Weights of a small GPT-style language model, trained from scratch on English Wikipedia.
Size: 12 layers, width 192, 6 heads of 32, MLP 768 tanh GELU, vocabulary 607, 5.56M parameters.
Architecture: LayerNorm before each block, no biases in attention or MLP, untied embeddings, attention and MLP in parallel.
Training: 370M tokens, 5643 steps.
Each number is 500 + 50 x the weight over its row's rms, rounded and kept within 0 to 999. Layers, rows and columns count from 0. Numbers have three digits each. The size before them is the row's rms in percent of the matrix's.

# layer 2 MLP up, 768x192, rms 0.0645, rows 329-401, columns 96-191
098:468538570511618450502530551383465380441552534492559496568533569532481402495467474480469503455560482462508501506495487436625551607528529536428462367472543381506497532481555470480485454440500523443465560494482520530565443564527482538458425509439479512476460591509561446469424495528521484523
100:498491464404443517523561505504413548582435483626458445424513524569467509471545449506520472474486431499451549582464462476465518443489573536491498487491438613579580548463518560523472551608545541483497576515556507539493583454467506438540528479466536489586526452534471456455597479569501435537
095:425436501457464490495514509493538467560476492414514475507482494533436525533472459532489533512494456508531538498432472516538476459519518520460564516483586470466557491435451503577522447550519557352471540521517537523491554468490480526403513483630461507462526501541472419370481415527532557510
098:445514485577560561448469502464403493403543492498490485535520471515606506426559543565516484571482408476536485457557413431485565570488465575590498517457501514573379454365448467564453534430486525513519537517537544468513558584541428498516638490456464442575545478522434515532557513545487446524
100:504492451471471492528506423468590542546470428392540476519523501508545588523622505497577536568439482582485502555529513527547531429496558497506543473522461505467494561507540447540435438522432592468498477516468551447575532560549506470431479475524534505499423415455423505527576548583438505514
103:526573610510511477462593485481509493472541456478443513426488523502482649504498411422493419469495519509498474416462498487443387566460442427459452527480516520506496542518539430486484428483508470563482493516608511609493550462504464439563483476431518482548485464530556523540574570610520629495
099:444557571512587557496551532512509487534492557475392597472573517518468562433386476444562519496608504392505562473430479503485510432455500582465606584494446497497500468497456500410528507455492568510475449413451509351493546422429525541502544498571501478548576488534440461620528408583566448432
108:497485541558417381571512478578429461592449479448558558452468424571550566409532550524528485522457449513484557475436521574542425525457506568494517495524495532568428511551452386454437560481571537487511555526493578506497554533489413442521572543499440502419396478524569510571528547503477476521
093:576499530605492564552585486447510542558457503447410504434591438555494517451468524502582507544417444498463475562424559498404490489564545530621550489521422436554441500525531521442530494588450456409472556480446533405524463480460579467502474476517476462510410489521493490488576567515440552461
097:530580537389460540480541506514532493459583489578519476572532576534592480535446541483571479559522437505471450463510456533494537493552575425528519539542524546496417511456503511507478505455558525505583475455475478450449511444492409436427608512522523528458599478504469378498481450513517516481
104:472548569508576557458538447531526502568524413531460463435454476542522491551531526485340602506508533548526427369430548508520498502491485515496547564510399464419474546433526530369498532535504576527507481517535462434431441538497531487527478565547509446593335537579446519545480520485504529536
102:491426487410481443469524455427484481505596492553550487553519528544466518583510548488485648521534556428353530559557511466439423522425478479501546468520511503524585505521538414525560556528503470471503418495476535561475538461443400480508527519472505572454525504481547552533588400487521491539
092:542509511480509511532496488534581563608512534556471505429510589568573484530466454512496396545617462539495474491552476490531408528406459438452468556518536503512558456515603484537458461478450481417443485430404511477529488449491558545528521559531443462519463493561580512517432389458587445490
110:556561475514516461630597492597445538529479523505431468631554515587462607539449485524479373507476526521420525404509535511468536397455496481481499521527386511528485560477493463429596548446495476469444519423563608472478386601580580509500476543529538468477519426455483483431509415438472534439
095:603487558523553457514539541551520508495480551575516451493596509521473606505466536570458538535422519565507504293489577544464422584461517555487454489460526485530515506383452494428505434509523582559493471469529579549589575508520496463466478448400546489513525572485515557606540413527455453534
105:463377494482472500532402528507533450535553540491533464532476535487535564532602484553517549468516457596460478506496457571472453460561464419431521484480509527467508619539474373541514571545596525447462493485538437421453423491456497419431545528530467572398473545598576594449599577467499486479
114:487491530406458500602483473529415512440510527548477538555532476468611536553477428519403420500452457505433507452485569522569567386477598578423553512526527501496590586562531457497523527513517515501507469461444486450565437461464511536510523531499522477530513553551497523439495466440543515454
101:494450565498549486447559495485524468496485503562481637543481428463547490550417575555484499489576475423521555430505526476518442506577470550522496521452489643434483479383440473427491431521522561579525547598412483420558448540569533556453504506563506472467521483485510435577525499494463555568
099:494441618388521498511530467500519487578485524437506445478603410492474500435533605486470496504516450521458503423467456520456540576682472541462427527593516555543395474451485519491481567474533494457460501536497542526495492496534408454511561553473500468537377498620415540569509535522401405481
100:547432542449446560558476515503591534478530557427554528538470548429503501554532369526480503421522495514435558460543443588493538414485450475478507486543492411529497494445430479505460516453522553532467527443486436493572449539508466450483563583466517482477504463495431540514448519435456440481
083:569482501491504477507440507557526541557663469535398573499519541440485425523528491516556525497534409467457461474369510489547536548567511494480474533508503496473511587440529442531514480539422417408544543514565558430536453445473434457398449608435511534550531467527470531505590520458427491458
106:511521509495552499504419545465478423548459528570534575561488522565493556471449529543502547594539541421537591531479557509515530513510466525509468476546555598459547520543499451384445496486536445458506461478485510448594555420507623386545423517627412490539464506476463456538490529471566446504
101:525537579418535483528509450508493507567513509467496465506590507522479451520513584579462562521545489471542527476490599473552399408477467466509546409537431509413578458591493505535503472488542480532572451424503502488550571397481469434554497461395471555513508488522441514575520562391361492459
103:495413539417541554530473628517505436587464527590561387582535579520590613465465583583440476505546489509529576457518448457522492529567439461550473494436441486575506558479506421510469484583519579480549447486561508474396444494523491510568535489523412480460578556527566502501475524475459512467
100:517554527459455471468451497526400549483490460467573460428441547456479506467645518466512445556431516453445504541510430464475442612518613444496504567548438457521446554448446436458489441532542505478523430510574543446521425478494592497446450579485539519549462519534509513653382517443509525377
105:448558520516517560541498467513475554527498517538475465455511541619565609506472633569492526540426544418540582414541489444444501497481450419545508430408564543521473526446425509469512482444495543477480495512497511447518507469562523564463541560458458528441528499553501441604507507527576537418
096:531448533522485506447471384410552560393542455490587492455476513481498530563516417435428527475430490538406453549596473503457529461487563522501454477485532437426507620453490450502531557499561482643496564563513482532490558501422475456536523448494531609512518474518546440486539421429517459460
093:501459388492498483630461495476578432518548401471554534446401522480483497475474555516498496434597515632463503454508479476536476548517526506375550549447509480472574553540486485601586500472486494454470508530461452468563525484502561499457548500535600467478479470510581499443443490546504585535
095:529476535554453542550506544604494531507431437485453463512537495528447611517530605477409427521526499545495520509449577497464521516511416480484411467482425430540456479539451461469417461522486398543608501507492498471451477367536495429507418525468500515428525572485422503548548461471529443563
110:446533508475430458514600517485524592498490516540448475490469626408529519563553397440506551404476510455418558501527505593562493375424463530495398398473496465532510445533491430476598554524439497531414496521512501507515606533567605504437544575439493508477499454587530426502423581513420461490
098:473523491561489544475489498511513535480503487445547480453684481413610510516506604492528479561425532471524542466485497518456429602500523434471478559464422483507470501406487498491591527589470468582563538507445564461601545533546504434553528494531481493551489579530549424557474557477547493447
114:477527468594442495559497517448480442470512379560525457557613538554495558512473477453437546583569544652476504481546503406438515361488401427482519503431529523499527547512423428532473481475415522410445521546537517440497460521516541571441462455487509480529478482468505530453550511515514569568
097:551568596497497388538559481496540495438593486612485483450423494525420655548568517443505527537540503432541487491542514574503420524592459530495484479424481489405412525430460433556469494491433396479536516527473532536455556561484372506434567520471490527475520482410536483522540417588477504586
105:544520507567592419498482543456540408515620384487441505461458520478596455632502467445554571486481460452521503502531524449480529587477516455490534510551536424506442483471491474474467427403572560459499554614514558549483439440513522545537463494489625500383443564467575465455527536522419492512
094:528438474551530434530426398546534461518456436470439492472513591556469534494544525544504518485453512580488391524462551506554543498656488416503442565534520469501519457536400531448379502480590480490549469535547523407528454499501495481551445598528500525420518457503549540527513518481462511523
109:479484519545487381525497465403481542593525430436549500430412529483442554520505428497493516495548535484468495545493527415444501463487431524445521480558594552499444518548432547428503536588539432468470527490443584600479471492559505569395481485451530532408487534499491482498647451542568426483
101:483485458674507486564549570507546424543555456533535422511471541461493542500499581531457515453426476543434513550570488510540458531491473445529439501524533460483504534416457493493492493430553599434400568530516473455453515475421599501529467524451459595521475497500490488511427551576535496517
088:491498428461446518425526574462523482538493391475541460519478628499511572556459476445613480440496582538495395551600504557467471559578509529526420457519493479509476503569546471553526452441514499485488453570453508526476586387479572433541475441495490498416458536528449483446525473499618587502
100:525459487426535527496512463435409511384529424440498529533501488499440469482575447478477541475482492467536458449501593563539490578440436514571457569611511503531550488495393476512552459470518537507565626544541472439509402492574412404542566455528637481553545452496500551571466502553493546503
104:472507460488463540518505509529505406544425535538564415469576479519476519486523557623503445499524374573433537421515413523544517442431529508510555502568485453490513441571437524536518520483516401503534593611452483434430471537419485469557569447526520433486416488527376518501558436556559571450
099:486487535489478498489531565512519455472546439469417434538600515477566460509579461430539554474573472555500525429495494505551435497551506500593367487600483463444527605563449527426399512493521522468529541465595509478596446496499479552451526478552466443425485493477527478562567509543546500443
137:525386560540530569463519480596503512474580539423478476443506538521541491439554439467480466412467534487495423460545460503589442472511550498502595409474549348432542496611460420464417531544502495480453447504516534401498439490545462423501445526464423514429428489503607540533587519476520516568
109:519548507553506441484529502480529557496481457554462472445527622551529568547452495514523529489493612473487566517586603445597437549457460500484506537498515470528493550489461562540433529604488485477516519431455556496538616490610529510487527563587513509456573423519539449507433546489551532533
099:552479490434511435559493445478410630511504530536462504489384528570531462412504388468541525467532460486424593482575493591439536426438490423437445456519628544569478559486421491514485385573488419453585490497500539432570474484491533434451482486501486512462457536479579471506468545521587411544
099:518515505451541531536401490423465520521445367560534481545535401555486590510567584489477486593450508564504504482511514463490496478503517538515414445497516502395467613556497488484521555596579512452452535465539595571574563427471594418509524410532549511487462547506597488535535555482448486425
106:522486564658403504486504436563548500489592484513392518486482521380499497525520411532576517539488479501550440516439529528600519562614420538515523450494493511469416445388533536520483478506439536444484455526565593436465552591413401546458570494570555451535422497432508481470536447466552505492
094:449571458516491569534545493479507569544451533582513454548585464491579560534387515475553421496411418549536510502455509495489492428528574549449551454458486499438428500478505516608510425531528516416547556451437562462513518455524509551506440506438444583444582455523460488488544549460599451486
084:487453515559570504437518517474605431597524511475515478460453542449533576449467514482479577354527453430511616512484377444532542479438565491555451495481502443508496421528428516469485494472582518512511530468479442477497549417533541508644503582425445446432468465515516426601494584596512474466
098:419391471511633500541493543447474450517470458515565556403460462401578511563495496499497475529470481460496463503545458527497490582511506408539589455522485474482497477491526500488371410516582662451523520409477504552552497527438516493464542467507472550443512477447581456515483505408627528503
097:514427482477547508491483471494561499467532537511530539460559515551460561491535536447491450472627521451530425466503515518480505487525512431494456562549416523499497444503526513475485569486513463511570491481568453378563549529512516474505427593449475461515424405501382466539574506464539597533
102:415471507546509577602558509480438494483473407525486470452483528558516554437466456541447472520575520529588540539532552519525425476431431545455405569481425517491464580510516458530420478460477498507445585506531491556441513532485423515554546469466359432514402536447478476551494457504495541577
091:546452480542479505501500470458512409482614453563583488485441540493493458471440536530406463480530443477429521572409460618451532452478531555539462458502491458556543452412567568484490440517557514575527555438506553471487475532519495441532452479538543604509553452528463543492497473544502545590
113:471442471433524479457603539379510467480440510477525534467511495586523538539635465482417558504483523501492598478512535510460548472543556512458441556497499541506481506482503486477550482446489492500559457507597512635467509515472522503479512583507462506463479454604602451476443568509512539442
102:446522508496553493537441520547490561488529420323541484479583463391556533552491557478523581466537475531526520513497548522570488477481495563505513509528474537525448505485459606448452540461542457496452502512456632456530510379427521527491510557523468460458469519470508501546548612557517512514
089:484512434495526494496450475397493485524578534511578509531500496509436527485392555367517421479470539504570331524525457533482502467512538500563491487423613451443546537509526470430479452481534558522537546574444493500474461431466557474418519518593503442500493492502476521539452509553482596483
118:502502520473496558486503576495418501555442468540409480530480466607501516469535632548441447502490449507537513364439525491516521589480591544519528415538496482504509583543448415407467502526478489557474518415479482496488538488517514433571480485579472501438504548496492442492544549518463498472
091:520499532384449514441575505458451499477529469449455495463536538500587472508414423416501494564439508455474554432433533583483483480553551541431608444506493521450530527473500530420474539506467421516508444463416490409422457549483503518426562592470411426465507418478482490618506436480508489566
097:560509560460492442492469458551599526434508565430495469534551535571531508421576457567443513507526450497531540404478508491409455461532516451506536484472436494417462520480499593456490574509547528430432469458464605546492606474532380509498463533490509567448517481497423364498472498580478548615
101:565610530409543528510537525450502418517517534539507542479538493565463460524486528513480477511515415498504449480548511522488445495517564458542519467427399572464425490470519488471536408452510542612509524587448540434571515565560445547460373515385534582528486440579452460492449528577568527491
098:453471489479510386407481419507461495617505484539544424582465569493505581530552513486538525555485482491458460491479532442459453457501461540476488452480463539468505547429478500609518497611453531530540587597486448492610522501461548533409494529482476480456454584486457521461443470525515454437
101:600500524434515493477413478463496476596502511455470627548477560452450491510450464415505432414576447568444503527535440495460573555484489476532394535513453589489585465401510498530503502448498482472493554536462572435553516502450531527588562628480454487510490435515521416592486542478454540614
098:523422440569615516555494458488435524483510509554573525536431460525452586379531441498431434409518525427549463604488448495505519590538409449544526466463437589464466449471456443497537567457460546575482400515514522450481521557546559502610470466462584478444533524476462454424487545494497482431
094:453424541534426497502521547563487440561488460624466507542544473541500493483419519465474501508472515481507507547448503485403526540424480386517441596518408532440532425511509543515531431501499569473566507392533585515427466453517487458465481568454569451458570440511480557555529489414477562438
099:515577483483494544452563487406471546507420392432513531404483412646442475464454498546549506584525504495522474502524562529510549442505439437467503441568482499464569446477505383560591431493532475555474522481442592515477517448480609462378478539520500508408488596550601506495501426462495469531
120:416503570543448505523479529461421559524485564447439450506546604435545532591493472473511455420553521438524568379453455462497494504487503548473549487501441572517585493442469544509494513492452570538557508485465541467496528427499529554438533524456503550501474505536547482520455461506453469393
092:546507542510534474562535442383499564510570516449561452462514558525539583461502505434562364561459545465455479465426486461411587530469610466485545450494526486411477437369508557459462524509537474462497517408496443498510609503497498487423537568414531533478510584485504486475555520398473523559
107:587431510473444510476536507625467426474549501537515477564462534532528517574518529456500492548532411562541489452427487487539462451505530463510474463476548475559525545493469461478476475592535582538424545496502568541444560460525431509532428506543513524438508454437446458498438517512456456522
103:589498433461484495604567514458486494484581451443474508567352495563534438416549419466491451557546461576471468487428582528519528491557469448546386490433509494519456450394479540551490411476545454504552472601562510515504434488590524444430478538489484519504509535511447527500487488490461498511
100:452457524528513559531473419529460469427389457520515426418508493470423539477467533501535487507483445528520411402490494535510387570552499507526456572576546485428489538477517539500531487474501476520456509504530463494582452484477512533567537589529515449497490488486565518483473408521508493557
094:507452485494502523375484542529485522547501437470459465393552577545485597554521468517593421529453497467486400419489437606495447635493524534483475439456512428528559484508452508543556453532514429611562536424533597471528497519536493417441489485509460530478477592515517458514566557532547422484
093:536453548550523409471485545450457544458526416473433497552487561556542488498504497544458552498555520454507491488437478454486486545539496488417531575574482478487526430436422487529522526372572401498510488542530553513625500422475497560508595565579512472525406516593502497427519459483458535555
102:457514479607549588597556500490465432451500395417538536549577468494502450526476517493525564648522484496487598545426585492588556483460488412435447544494520524478488503465498502554516549505506467514452581502443492518509501470495503498522439467547470529450423525492556477434510538408548494376
109:463491533498506637506436469534449484510567436500397493510471479468597416423495437498466566579526500521492541550489458480479494489513552518534633506457481421496577480552517456498488419538523600507577543473544558511466474523516516510491578535460452523498454434643413508567459535551460572499
# layer 2 MLP down (transposed), 768x192, rms 0.0918, rows 329-400, columns 96-191
090:525497548517526494530532608465532444500476624558596476539619552499463532560515570526438437498539440457477523566564501488503512457417513488500460564521525480532423507609561545480445522425493472452563493474486469475566453479420528521592517508582547540454464538444528565536500394410498438436
102:457479559524551422441513564483470509552561459517489504569456540483509531503435473395473521522460529454507447485576546521382455455515606510465445556585528558462448457527502462560534559473497397467517427526473572517460423418495452432501526373518558644496535496443556501530584480484511491460
101:498486501479555531472585514403489476430520452465602518397485468419541439510618465497426533503553454551592441518524492450539456636521570422471488477507500561440420548547617560509511470530572442505476449509444483576450495516532573570414517554608487572496491463499565486529530488483615609508
098:408424573537452500446482533474528493564376545438475534506536461554520451441533526470449527443403527571557466543492508574486508508503611500594517563502455552467582483496496532483517561523538486541576450430552503486460488405474467558486475515537512406472570503424426441543392522438396442537
101:515503482472487450492534497499462483438496479638533508467483544422571505478440469491454496517426588413430493520399436434525445453465547449474589487558510577511469580438491460510539551586390480525539487499500500546598496506528500380447414459438481493458456533458565554519487486482500512518
109:560496471495532521459585520439601514548500615528488497488557530564564561532495465545471536460570460506553516515490479552487571542480468585432507513514550447471498464520538497495437457424520620471519528460454546518504443510461568565470544544460490418587464482469470485540479467538478467606
097:497553529557507426591508442392628472452441547508457502503515565390527560567393454481492509429631500414504532491459532531475484456451533602489520533488498512493548531382432595461514621524557556467509466457534551547480481484430538425404520551569489461511629478545520510597558402488436385494
097:406455544571430451571329539430513595404505439480477557402564495455537419447511448562478438559481530535536464511550424479486415547352506484481507490547521503511531540563464508534596495496428464574379457537494524568553591593537477528469436521526542526479427558465539568523487470503554481477
093:472494481552473419596443484497510494428467612494524494554480555551499464485437441509539447484530420415417563459511511511506500396463564603481483555492498425479393504563439494453429481506460492477476491491499561576494494457565588465561579548566372435496550561493481361498459500600565532492
105:545483495517558490433510485480453506521518457459538440506548504541456440596495456404498548526534500496503586426491496492466432372469521500576514522562414489515546519536437487479485583543520507489519554492561410527502475482494472567439504552559465451499504448514470505536446483553555485467
093:489565489555576535613525576502470513462559573417467471506566517473500490489493456487579460457520554396524471548625537530395456472531504539480597521422503454622465481625537472512472528472497501457420508481552498563496488488508444443496499522465504523433529454532527441497448467433575408546
088:444501509510548510489454557477522496436479479489465466449497632494470546472463516550496436420551439607660456494404472526493619439560471486543515420602488384513484558448511541525439491500436519602506501477540535503571471507486551468459416549491522486476458600482523527565445501406457469492
093:554434487531418538550461481411411498606472560556461531563419463514484460510511560531478478437481461538554504531497519492612509531532558510487498560499501471465521546504508503479569463545352551500532540482483526487492450495511528460457508539479520454464608538513475491622463545502459535452
102:506521478500516467391575378443506478467494497443499459553460448452576472427577479484543616491466486532470495593532587491558473514550523614552472522471573544535528497513538454595482503517466536509483420557497433479553594469448442471489491563535533526522587488474447486598477578547508469485
101:611445497467505587500455407458494522471496514500432526486450518429544520488529395423481511494508412500558581507435577495501604504461549553501491510495492467487479515603525591533436507572513486468488509575475536533481497458380524504469549506444587418500587528476478543467511460514516519518
104:551513517503556512516462488526429472500533517530544514516441468534492433415555432416513480406443597532549539508554464560501563466494512530441511506409485494469438500550500416491440506473435511480467476434446551489505542501545464511534528578413517415491474437480370431499434477427504527581
112:507594470570426582502513498496539519551548465522540603494548518559513453474469570541418488506409544493525437428521405463464504438535488532468462521480561478518548493477535555464607478446528421457658504545500582445561555591493451564505519439540562560520517551492463542504426540459416521532
113:515453611449553445490511449513421543506455455560407573528587540514497476591458502406551486525475596403550435587489613514479525598463433515576473481453434539579558463531545543473493553427439566485544567569546559468477425377522520484529525483420587521403509466524528463545509494513442603491
101:433521457478557530398472524446553506505569582529524516547486386546461475470523491449500617585422454521551513561510450498529552539431550493601526513482488464498500561454533518465453507490509549414509495576489415510522517550493551565437446547502557514491434640472369470502502512493456581548
099:544475509561577564467615498436366501437500535492462395482479499526473480496493616540572540514462528481547523506568517449471458456453485428493485543470408517431500459511505489446541567644444523498463550544465474554525566509541515389523436491513502459561558454494494538452549565435530491536
087:551491499454552480460461534517471409502478468518528528600481536469530514568502490442520549557468421543456474517472585533532508476522491532468500467474481464529511501406474515511523590461497516449559487548470448502425458372462464576552453496492506473460534484468526416614554523417501543536
101:516502470445495515529532375483552546423598459427433515448456525432467420500510547452414537525492500466497488516557426492531480506480477407461520510513534416524426576477540418584520522457484507556487492582528458513446495561502464637388463486549529465468574444518618504492543545543380565488
106:415518477486432587455519546492506487450631541607512565564508477539351464493454544517487504487459498491508515521549552500414423464549548532452507476509554438530549406530444563457588477394580406493546482502497475564537405488470490600525505476549540529552517560558577486373454547530523479500
089:463435565486478433462495437505529568514616528446526419447468328543459457526547522528561514553475631445505498492465502494580606467446502606501482477509471448514354538516519489476556463486541491517418583537496471575483531459431476406482521570446495572416491514505464516506507457571426559557
107:418510471454381502460524480535516505447498338495526445476500440540556479468500542497393481444438542473496497385462526450451479522500546504512462592528530500512497602515501542442488527444485489434526512485520445501439492506453556540465483441592538484610454452501470383586491617480465494455
107:536492477525498491606443474525550608490561492653496607531580503490515515481482549474492512578457505425442492556504452493507518459451505452481515519491529451499496504486534519438479608501451464477481392569468478492449501457572600580456445540536520486485487579514482478439572577534556610534
086:458484470479366480427488555474399439552501570552455388500553473543523516520451546449470422527549467516583519498498526524459439555539433561472482427456480466543538583653508408458437424459495454527477508512422441525558517484539561424455580494463489540491568409495471534578519606467589519518
091:501515531542520461418522458442478449493485580500555428527519509514516448481563481412507592529503544425466580518498474359520482533555456475486510494565454572592434519508483517477416473507568521435576488527500511508591544542439476522495531457438533588522585543536438400532555500448498505378
100:492495490572571482495542513472565388454540530577531541505462354493508505404519458491461430519524560581529477507480480438502502564461523462548451469456536525545595611471575570467372544452543415457487446574526526393454506486460527524471567545444566473503538558448400444443474545471552580531
102:520485562565632445405485531465485500523595445444504407548445487514444511509549569536453410519527441413482431401491457545379472575507467446576539483475581467470489462503418494536421510531532436530543560524485538556419524529458484546515525553480535606516530444576482528578491474497502439478
097:439505476441457472584487466465510572501412492514494537450471484497526510520575448542507551468501504481521437453569469437455496396509395513684536496536534532540531425473526516444485581464395542569446498512516449592519457469451495401551483535504494550439473548543566532578558548528503554507
109:490511455535488551492567480544382562517537431389505514646503578450507431490474531550493483601431524534486581509414550543523443531555479481527458561491509531532530526389485529523539518507478465549540495617480517443538533456567484444470400527468565504527466570446457567594502463493547397473
101:504527655424434530568534475524439406567518413486544271468522472527466545475435522486488448552545526535464456478546445572467490517523571563531458580412499653531549448406530510525525499462531515452525444552457543398558511495456514485530455522508518504496532537477513542456511521509424492554
110:549590448442577528469468500396505469551558628479503512452485417502522475525449515447488479587530454449407574532561501567471548580547452519487500490495498476515406470419475602536435488433486519494435514532546403495500445523458492564570488482463444561519483528547574404392433517540507497585
101:444557514468535438520499547465509442548490486494476535456499583600484503532445472461506513485447509519590557550640549521495412566502495500437437631471513523482558563521517506452332572542552543418508444461580507465569459513496495539493438537454447446464481433536463553602493532459506453599
111:513479442547439494419546562464572520575478495424435547529389568499505537523471484470461476515436509375486418494511499503398467478494566439553453424524472610451595508458443503427512458548571451437529527480464492533595582526545491561502537549542523515563510569540465513451494520502516465502
098:570607467498493421493515509531482428642573445505579476502430462444476542455448546520441465510434554484426522411540526431526519519524550454500465540578455531541499510498531473473523481477522475473510538544423441459485526503495509477450415472452573464460426607536387511498461563450509548510
088:576471456454525515550540502528525414480443463533526541530518498587492559543573466549558525515484641405537506536576487470448441585399494451425493487512512532455478516539485581481548493543486580494510541418550537506462435540490564558587425491455524539545453487534536502549552519528539557439
099:467525456480477527493519488482562535444489487379471490554517426527477415558432525413438446531520596501494477529499480445511490598462464446454433652482533462484516480361430491378532448478548491523456451540474438484466496488497494519538546455400469518521556506531516534484527473488401511458
111:448571484507575455499501423473550487560478476517494597530475456411443474449515376407493439505490533542395573402468465479512448661627544461449457510502520533457493519467487453489446483567466481499506479428505606512477490590372433547594493509485506484549460522571507453495503513499434471521
097:541539436444561463552599422537447507505525500527549540558401504400433522534477465574563427474513547542453509483520514425509558563520440462505562586490588508563511419507581470486467473515496457559521491545545427496534476572372448493433503580560477474499458462510547448453557509524492557524
105:475440572578389479527406483453534421617524518535472555447430442554515585445547537458481558529426428478479504444620550529475449439439489468446521508486508466476444502541450507527524571556567495519439547449482507470474469571494448619487460522448441572453486495500598560451495457466488493618
103:564582455552507474424466548448474486426578483489535499543444424422453465501551489557624517491411526537532432601499479474532385579489519506508560472585397514484561559498485578448485448500475467521436538456499508556415494478474472545460416465398501511421496572529453596482541450515464485502
108:421534470400398501466466466548415520503522473440575477507549610464469518478449440489544354542513454487462485498472453496494395394565520534548484471495440593485483501579542589475456478470565474441462587512545538507562553487556577489529584552516576507521469534530532478566547454473534511477
092:512429405566443462498513485438525498451449488480489585453482553510542534483469492487554534458523543456438545494451529471555429475507497474564520435501494496455485520597419577509456516508502502509469428511470371498385343562501393570530523616514504583508459458534410454566454539467422451551
103:505538517528451375481466538366506451538547554464468440503504439552412473454569477565559351495483496558625419563474373455497569495486564483528390530479492471582407493453477494453499494498595474488503482540559492489525568520556471569421545557437457531493577488478562416414533489518542465561
096:579473362525482534453494469586553486515466431517564487404537545460561458516543459518475607566494517491461527480506546522550561468491549481404558522461493482510508658548620461529535430603590433399478482418499545569532447476457521411476445554473450537567532430507508519456542451487477432515
094:475533546511505455618565480464499454546544534542557420485454478510552539594436550428454497472486466475513544489485559518485518500520524483536583462553463470524495451547429591462517493417556507500522510449493500430465550574527574407565431537535524528460472478551472376543528536586488494452
088:465468518473461471506522446443466539416498514423448472618537492626480455481451504521424525426500511578477543555499525496562493521472479604499455530471612571545533449537464485511520508491581429500482475517431528469523522501563436420504505523448501515570444628412407435450469522441446580561
096:502483559519453546546454478526453540553515488474504478477523532378514442413473511511476487522510521514540447467484346596446482536566598493487510545460527480394507428503503533617457426476588471520531618475435445590494436578502525458478519462581503509541518509512602549462548566508504398484
076:591413554502487396453434527536530415453476604495528563577492435429492475499569604504539516541448478519458530449535456524468528544530557505536504415547549464483578468457451541348588560572574543533530454551508500475550517450556568481448405571505532479545520439553484489492504496494494537436
085:541552422482472539487403478508485510496486580545511505572463413500572604501545481497535529534531433508521550517524604494509571510488349498403500488485452495515473503538430506546527525494540539450432431514445469572429481430503463525474564487500505489577499550506534502434530510484442499456
107:369433507459436491535528492413559490600569517536535546547573463487467528458402510528423526516540496506387485507603405530465522575504472493429574563394546449495410498534456515584500562503586514442544511570429546522507560442521537476464542531531487467516414492421503538422581551530543506569
090:504515490482541402462581447576479463514442554532489506484537514618399447494419461477506599578439503522407616460528462555479565544466525507528532487439565495435501530404418472526579456472459554540520451517505462492489492546506580479369508500432549463433548508460498463509357426406425487514
102:473557513426467501497572509594550568544490522526454363511551534529497531444491530469459532476416482541470450477491474495494476429459560469543473574478517491505605516525518381449470508619497461532507554637474494435444513489485486552520519587546512431544484492504545451511398558572457563482
149:507562499461485480488442538418477583479443499533507565535488405558410502527563496508407519435463518486523384434516489406590479428523497542474470541527589585533496508541581541414578478524518462498575506477458521522423545572503493482571530510549519534511486535463511534488534480498438492393
083:519518407527537410543472482527502450426464490514512511478500369504479538501516503623524483401551466608498477503547505379469572546389482367515476453495526421504557444536515538501488580486550506528482574499541491581562520452480544448567508515528508557426547488578486445401423454483433492461
114:532539535514448602534449476423481516485554436444517528457565515579495508519517614488497533634550559538446633545506542485365460549472521465535422517548487496515514527503500430433494448488516469445558494520478435526453546488482455478528475419475457481423491430527466472474505385537456549559
106:492508492415551453516440489539536439413579437473404517591574504502490484424451489526512451443526529555407504398479542526510547537541407472595511604496544477493507520408461499562457540480507523445523435505416440457463493473392570542554468443438540483502440416532467501538488578569492469405
092:559520512492478514519463534499507454497484512412498527486563434540490522444514461431446415395560433518561496464490454466495504532574498432488449542470549480535446396425554592517575511497413544517540488538601484466583444594512513502441494570533523497431487464463428532477498516496491580508
103:444488571434434489575400566542535547510501508496569605450474492483455465525402526496470443494544608498516530491564450457511419494518482444466524508623487425527513437500468530521486533531505485394490503509510545425545547510562489462495467566494478493538554522522519513560533566435430543509
096:353510453555532446516523469560506479519546544487522544514476550425567553485446536489557505449454483587488488406542494570489454527472514479505539533444494511497472428511462518486566490433529439532450458446416426410572647588549468500434489539477477471372521504602538476533477490533531495526
094:515571479526622519489549550495462497463541523482454469539474507526544439548394444486518430461489458509514464425417485473509438431536446532573529435508603531545475468423404522544485540576522553523465513660381544508586530536609443501491509427554533520487541536448402459458509563473655476513
089:465435615492457466504464558584480487494531502515517448454459520405514467535527454496445547486489488493402500529497488515468483502467518489499598552431498508452533617411459504539456497588521522468558535587492440504619476522573477470457567540514463473492556511378473421503462577468470491507
136:426433513486402463588495527489466533551594515447460532535509444549439574576470486517445457491547516523500605483543455514398500511507502502483576525436513568587536559361427549512512497534535598516489532531513507443497469424455542513479538578499491484486467477555560545524562547522490425403
088:544500498449537499559556530542429480445548451516475469441431446548480494539467496517553478489530505527466503469568574551443481520526545494496437525479619416479507426469530444490509476463546520556587497556471571450513408529501500532441496405563421455595597513481467545485536414483571602416
098:391497524633456532480462515525513536520460486455506446554492452511519477448487511460532557614464510584520494450439475529502457549457527525497598446455524393540440459558482482455462483472472428469455469595464552502417502533566497565534571644488388536532503521474488472560505458442505455601
108:454494477540533473372519521476481543428502517493526473481449509549441443622450585383437477564585428497417472566529481499438491558420522534516547547543457481468481554465509471515425525575508476505480561541550528415511576532415412496608621462513438453448502471550541481432461463447485545460
094:479429459589507500487564506521509512506503516454400585626447547483458506482534475519534540576491443429540555488503539652484624490498432571544528433522442510527498564583489436602398536429469422543512499465524458516545469568477408481434504473401513522532506532466480491528515548451438474519
101:530398612494523494497555482399519562449493515540544527536495454464467507473491536497593437500415451507446458457561496501506437564558450456445445495379512561433565514491499533509499498540456550432474494472571510440502474536515425544546427574553602499504444578510522530457514561483594490509
097:503480538485479487499455409504595489580503559448506494510433548439549490478443564565521397462521438477442370527430506547518487452541527573461572518539615528472478430377489567473462448475484583456648510570563537567507504536606458517483474530445550511500485397559567476486453501402565616503
098:449501608463582451447441502468434475545533587523450423389532490526583469490502578541502480492558549489508504454545396504569561526531500517475504446493506479447426397544485553440540469467553480469470491555509485538388485457482446506461550444459453558452555446629565525472532502537517462544